From a checkpoint of a small transformer trained on Wikipedia.
Size: 11 layers, width 512, 8 heads of 64, MLP 1536 GELU, vocabulary 32000, 45.3M parameters.
Architecture: tied embeddings, ALiBi, capped logits.
Training: a variant of Muon for these matrices, 903M tokens.
Each number is 200 + 40 x the weight over its row's rms, rounded and kept within 0 to 999. Layers, rows and columns count from 0. The size before them is the row's rms in percent of the matrix's.

# layer 8 MLP down (transposed), 1536x512, rms 0.0932, rows 913-962, columns 192-223
111,209,184,172,202,197,265,184,184,266,193,162,319,180,130,253,214,132,188,245,228,239,187,166,190,269,181,193,217,240,127,174,148
104,260,200,278,170,258,196,164,151,152,195,176,199,240,189,128,186,191,170,153,204,198,241,258,165,244,158,176,223,181,201,211,172
085,217,119,183,152,233,151,249,192,225,195,213,166,196,245,167,198,159,199,220,171,240,154,172,216,231,215,219,165,184,189,236,179
100,135,125,203,209,264,209,187,230,96,156,114,229,281,172,181,121,138,257,282,157,248,262,182,148,201,165,225,184,220,253,198,162
102,197,202,207,159,173,294,259,210,161,149,138,216,233,197,164,138,276,224,169,181,238,206,223,117,168,199,152,213,266,238,229,153
102,191,236,196,181,170,82,222,221,197,122,182,174,124,231,234,247,136,200,178,207,224,190,180,143,176,143,228,228,169,205,182,207
107,210,225,126,298,196,161,152,205,223,196,174,230,239,195,279,195,335,351,210,201,195,225,172,164,238,192,108,198,216,188,161,230
099,198,198,259,229,189,216,215,176,154,187,127,292,163,203,200,207,195,279,194,101,216,215,231,154,193,199,197,205,194,132,252,230
104,204,175,205,218,237,211,191,181,221,207,161,190,177,238,189,162,253,218,234,180,187,173,219,191,247,232,205,225,235,223,239,224
118,205,201,181,177,233,191,195,166,225,201,182,181,194,197,126,234,139,244,276,192,176,191,150,207,242,254,197,163,190,169,204,220
098,256,154,126,183,236,149,185,271,217,245,182,236,294,216,173,236,254,195,182,165,195,136,166,219,239,225,180,181,194,189,168,186
105,262,177,164,210,206,218,177,228,203,158,192,173,162,228,199,238,198,209,191,259,207,208,125,190,295,248,204,205,222,225,196,179
103,229,318,203,202,196,249,167,210,185,262,211,184,157,175,214,186,199,154,167,221,257,174,140,170,197,244,236,190,198,230,266,208
111,223,211,110,285,126,279,190,167,192,152,177,223,189,156,151,193,139,156,229,172,241,123,196,238,218,201,220,183,174,198,206,226
103,201,235,246,187,207,202,202,219,238,158,251,182,223,254,192,212,222,144,123,142,226,220,193,196,178,241,227,252,155,216,222,245
092,245,168,129,144,216,202,223,211,161,204,191,230,267,230,213,227,211,154,194,191,218,155,197,272,168,238,220,198,163,243,191,244
096,242,174,126,225,136,209,279,217,192,219,250,225,159,155,231,209,210,139,204,178,185,203,167,268,162,156,200,205,230,244,196,221
092,180,191,237,181,169,198,231,211,167,179,180,245,238,189,160,176,147,237,160,196,192,182,196,257,225,194,197,144,197,191,227,173
100,197,187,161,163,253,209,248,126,221,195,223,163,164,194,193,244,260,320,169,217,170,200,202,178,239,274,230,205,152,213,197,182
090,160,204,269,202,99,261,257,114,189,231,269,142,170,251,173,215,197,229,201,201,194,124,145,213,248,230,157,241,219,176,206,135
100,192,166,217,161,196,112,262,169,251,195,189,136,177,244,284,243,209,246,241,222,244,200,245,183,180,251,198,253,178,201,219,172
094,187,158,178,182,260,257,228,148,78,237,187,251,273,187,173,200,237,180,174,236,184,164,164,234,213,168,180,195,170,203,168,252
092,254,84,183,185,196,207,204,162,180,186,153,171,226,197,193,243,121,207,171,242,140,288,219,178,198,175,169,267,169,189,206,169
091,198,197,184,228,181,206,214,205,158,194,146,127,183,189,190,189,132,147,262,165,187,226,200,191,133,154,175,302,171,255,171,212
104,260,220,175,181,169,179,267,228,223,252,50,211,139,173,168,210,258,267,202,150,215,263,167,216,231,211,253,202,227,174,280,178
099,216,172,186,197,166,202,272,167,269,193,166,224,183,157,202,239,186,153,207,262,160,245,242,224,126,220,209,138,173,217,194,230
124,190,164,145,264,177,193,209,185,172,207,198,179,174,246,286,173,202,280,205,175,177,235,258,197,179,145,217,322,202,182,161,217
100,163,144,163,207,210,190,211,147,162,95,150,174,224,152,227,167,238,244,185,293,192,213,211,228,189,177,164,195,198,218,185,194
103,212,195,226,226,133,255,253,165,179,189,177,205,159,174,177,155,185,172,264,250,284,150,257,259,242,264,244,245,165,325,134,173
105,142,193,237,199,221,237,294,149,172,203,173,138,258,226,180,173,219,123,289,193,125,187,283,155,194,245,124,278,244,159,228,258
103,225,251,237,275,251,219,234,189,223,233,292,234,199,182,194,296,184,204,184,184,166,156,271,165,194,209,206,191,202,156,174,232
109,96,226,186,206,245,178,225,249,178,217,189,193,184,250,115,162,272,227,188,182,230,178,150,210,223,193,233,224,190,224,172,203
094,200,189,126,199,213,204,187,148,188,189,152,233,218,293,227,187,231,185,217,260,197,235,175,134,172,237,205,169,214,193,258,199
101,224,220,179,192,202,279,218,203,218,185,204,202,231,195,235,168,206,262,220,133,200,225,238,173,260,100,208,187,178,170,222,200
102,179,208,243,161,209,201,157,175,164,191,151,217,250,292,158,148,231,279,246,179,187,175,205,185,235,254,218,208,225,145,256,218
103,250,204,229,209,215,250,127,189,106,197,206,160,222,156,211,169,183,159,225,275,192,252,198,192,154,175,191,286,163,201,146,231
100,192,248,213,149,222,242,152,180,222,165,155,131,174,277,244,244,172,238,111,190,187,199,166,183,216,215,220,185,251,248,220,176
104,233,215,152,211,242,226,219,148,185,232,205,212,205,215,163,182,209,163,294,267,198,205,286,64,200,193,149,240,186,148,258,246
092,157,199,336,182,195,112,233,154,191,190,223,221,175,190,187,232,172,221,154,241,120,220,176,230,225,244,204,213,216,289,195,239
104,210,216,155,207,173,189,188,234,202,219,222,216,213,169,172,230,178,208,214,158,261,187,190,163,196,181,211,226,227,184,235,158
105,168,209,210,186,230,184,131,239,248,198,234,246,202,201,198,226,236,195,204,260,169,151,205,152,120,188,202,162,216,238,218,257
106,140,168,201,226,192,199,191,262,227,93,243,231,253,284,215,211,189,228,268,178,209,276,233,232,222,209,290,181,263,207,191,201
093,142,157,183,208,193,152,184,272,203,164,190,146,190,191,198,175,190,133,144,149,216,178,189,210,282,173,269,187,193,220,232,199
113,220,218,253,135,191,188,204,185,183,232,187,208,299,207,173,171,160,121,271,164,217,144,155,221,191,132,170,256,200,221,269,146
107,243,233,160,185,163,209,139,246,190,132,171,148,230,161,174,164,141,218,246,285,256,183,193,297,210,274,182,228,204,173,202,157
091,161,186,203,214,230,151,212,215,253,206,244,177,224,249,182,200,196,242,209,200,253,116,210,141,123,164,207,195,308,102,162,189
096,232,237,175,166,268,168,269,188,163,166,132,186,152,148,243,230,256,207,151,187,148,273,242,236,186,245,182,197,178,155,177,142
103,231,244,190,234,144,193,179,182,174,158,188,215,141,226,237,254,275,197,174,211,197,221,178,170,225,322,227,236,252,192,160,157
111,207,164,184,99,217,208,166,182,219,238,261,187,163,247,223,206,187,171,204,219,196,186,176,238,190,235,213,212,242,227,238,208
093,191,131,204,178,157,251,233,174,259,165,219,212,180,175,236,105,213,142,194,128,189,111,190,85,246,196,188,294,213,274,186,116
# layer 8 MLP up, 1536x512, rms 0.0754, rows 914-963, columns 192-223
094,158,221,204,203,257,136,233,293,119,249,204,195,235,208,184,197,104,137,215,215,220,248,223,226,197,164,195,235,211,179,153,211
094,159,212,146,191,179,208,153,170,159,173,263,211,207,165,217,273,186,87,232,211,188,260,159,218,168,205,217,225,183,238,258,144
090,201,195,163,182,176,193,219,186,202,172,223,180,224,219,196,232,206,238,194,274,251,159,239,221,198,254,168,209,127,172,156,151
102,253,186,230,183,253,190,232,185,167,247,165,253,225,127,213,212,181,246,187,154,175,196,181,223,231,202,184,183,193,236,251,243
104,203,140,172,255,193,144,173,216,171,157,175,262,236,184,199,159,155,205,170,100,208,188,195,169,149,183,137,225,269,210,266,152
103,164,223,164,185,125,210,143,282,184,247,191,227,229,160,152,214,235,326,84,196,130,272,176,242,168,221,228,178,237,209,250,205
098,208,137,158,211,212,187,240,222,245,172,188,180,291,150,169,174,243,207,249,179,183,194,221,234,174,157,152,208,205,210,170,199
107,175,240,217,181,206,241,222,148,99,245,225,197,212,245,226,245,125,136,226,257,117,210,209,174,223,261,222,247,220,216,194,253
113,181,199,211,212,236,206,301,130,106,251,218,243,217,214,212,173,212,196,211,169,191,230,156,232,210,156,186,198,225,199,211,257
104,193,202,270,221,126,197,236,168,212,157,110,199,187,202,216,160,189,94,198,108,217,221,225,204,232,183,180,131,160,179,204,176
105,170,201,176,156,205,116,100,266,142,174,171,157,176,146,231,223,187,158,188,235,198,172,206,183,253,239,227,208,125,94,271,157
102,222,166,184,176,198,184,191,232,134,230,161,95,204,155,226,187,180,180,183,293,246,144,210,163,179,251,189,240,225,224,181,174
096,215,218,212,280,250,196,226,199,251,129,223,186,178,277,188,211,195,249,146,226,247,216,184,190,199,183,132,181,249,185,220,149
100,196,229,158,130,211,177,199,211,158,186,195,206,243,215,162,196,209,247,161,275,260,202,234,238,140,231,219,197,215,177,218,209
099,208,228,149,271,227,188,221,171,219,167,149,168,203,172,138,87,242,250,182,142,211,170,208,205,189,191,182,237,155,187,202,170
100,195,170,237,217,229,188,212,190,159,184,197,263,185,241,199,209,202,180,225,277,276,238,213,165,187,262,173,205,173,241,183,219
098,216,192,201,150,201,243,72,188,171,245,257,181,184,165,230,190,287,144,159,182,205,178,183,240,192,236,159,149,263,222,212,234
099,257,178,202,277,163,217,213,245,217,162,199,215,86,185,94,222,233,223,173,219,229,225,224,189,148,251,188,238,170,217,186,173
099,194,168,155,168,219,249,189,204,148,195,172,185,154,217,208,228,181,178,142,267,219,257,215,168,166,248,171,192,87,206,183,178
101,232,209,202,177,258,202,204,250,174,204,140,254,188,207,194,225,241,247,226,285,181,213,263,213,155,109,212,189,192,190,183,194
095,220,214,189,140,279,160,164,228,231,215,234,168,233,225,218,237,189,261,256,176,222,144,208,211,278,226,257,219,270,205,224,220
097,176,142,209,250,207,213,154,209,163,242,156,249,128,242,246,165,173,214,218,200,210,239,192,237,177,193,135,252,204,202,253,185
099,178,208,193,205,238,270,173,199,211,277,209,221,264,212,275,212,209,180,188,200,250,240,140,160,224,253,218,180,168,145,207,231
099,171,207,194,187,165,221,205,226,151,261,218,179,192,250,234,199,168,163,178,214,275,212,198,233,274,144,184,211,198,182,108,213
099,262,216,197,186,217,162,162,133,149,194,196,196,168,229,212,219,137,204,227,221,244,124,275,201,213,198,273,172,179,188,192,161
111,205,250,229,229,133,215,234,191,226,181,179,196,245,159,188,194,192,212,199,193,247,319,198,157,189,300,203,220,199,193,129,284
103,189,209,158,219,182,198,169,154,196,169,215,183,237,149,193,230,147,153,239,243,215,117,229,218,215,181,206,255,209,194,244,215
097,160,187,277,204,241,209,201,190,226,188,251,140,218,218,199,99,223,179,180,202,170,218,200,211,198,241,163,251,268,175,224,219
107,219,233,255,168,277,218,162,196,192,180,256,222,213,202,193,175,229,224,198,250,188,175,254,239,155,169,209,260,246,222,167,213
107,207,230,226,198,113,223,246,275,224,211,238,208,141,197,224,216,187,191,314,190,196,193,225,209,100,113,164,212,193,237,262,206
106,184,231,208,216,157,190,228,179,223,164,265,179,188,209,172,213,193,94,137,244,187,230,134,213,229,236,195,185,253,249,233,230
097,236,202,189,227,254,123,197,154,143,212,256,155,264,175,228,178,200,93,205,249,211,155,196,209,172,209,205,218,167,217,230,221
096,134,164,147,208,182,239,179,191,192,304,215,182,222,214,156,182,146,154,150,187,206,208,179,258,160,227,197,260,181,219,215,175
092,221,236,208,210,234,156,239,183,155,161,220,231,174,151,192,239,191,179,146,164,247,266,216,199,158,223,164,177,220,172,222,204
098,265,215,193,157,218,221,204,250,167,161,127,168,223,263,138,160,172,168,166,149,272,156,257,219,128,222,220,230,191,134,93,165
102,243,237,188,256,143,233,286,211,189,273,268,191,246,224,273,166,214,303,203,183,238,256,224,136,184,183,115,200,150,188,213,223
098,149,253,128,252,199,155,203,223,188,221,192,166,217,202,173,156,289,190,136,236,208,181,173,135,136,163,175,212,245,153,232,124
101,238,189,262,272,199,233,218,169,152,197,233,230,144,81,184,271,138,213,128,187,220,162,164,221,236,196,248,202,236,186,194,184
105,172,237,165,216,226,178,170,147,172,144,226,162,159,188,195,178,183,192,213,207,226,169,218,217,203,261,157,199,198,213,168,234
101,178,140,218,144,222,207,225,202,187,231,181,245,212,250,202,195,138,184,158,153,234,185,261,173,216,261,147,194,172,120,208,210
104,164,270,136,213,157,220,137,267,230,150,232,243,213,180,155,156,118,167,153,193,146,144,171,216,180,288,156,166,112,151,255,250
097,225,211,133,213,224,180,176,164,158,151,205,240,221,210,246,182,183,174,96,269,260,209,228,210,271,191,136,172,177,190,137,180
110,239,173,228,196,177,198,284,201,162,209,265,232,222,172,243,217,132,132,161,155,185,178,166,215,206,214,174,156,241,166,212,174
100,181,222,212,220,181,139,217,228,162,306,224,250,216,163,186,240,122,170,216,206,215,241,245,248,230,146,188,251,226,170,182,179
097,262,193,142,214,199,166,261,226,238,237,146,175,251,179,227,221,242,245,159,210,184,175,224,256,220,267,204,162,152,228,200,186
096,142,195,103,169,113,188,223,224,201,152,109,209,275,208,129,233,156,151,207,175,277,240,271,122,244,214,162,179,149,220,184,251
098,148,224,191,220,251,126,260,135,231,268,247,196,205,201,198,153,194,184,269,190,195,202,157,180,191,174,229,230,171,194,190,228
108,132,174,175,152,173,168,226,177,163,218,251,191,184,216,192,185,218,224,263,174,253,163,210,205,96,142,231,227,190,258,215,210
101,203,187,199,216,203,226,135,254,197,161,239,167,196,168,161,245,224,210,186,194,138,159,142,213,178,152,202,184,199,226,214,206
097,135,190,185,130,181,243,264,212,208,214,224,172,235,155,213,224,180,221,204,192,234,207,210,183,238,187,206,219,180,226,257,195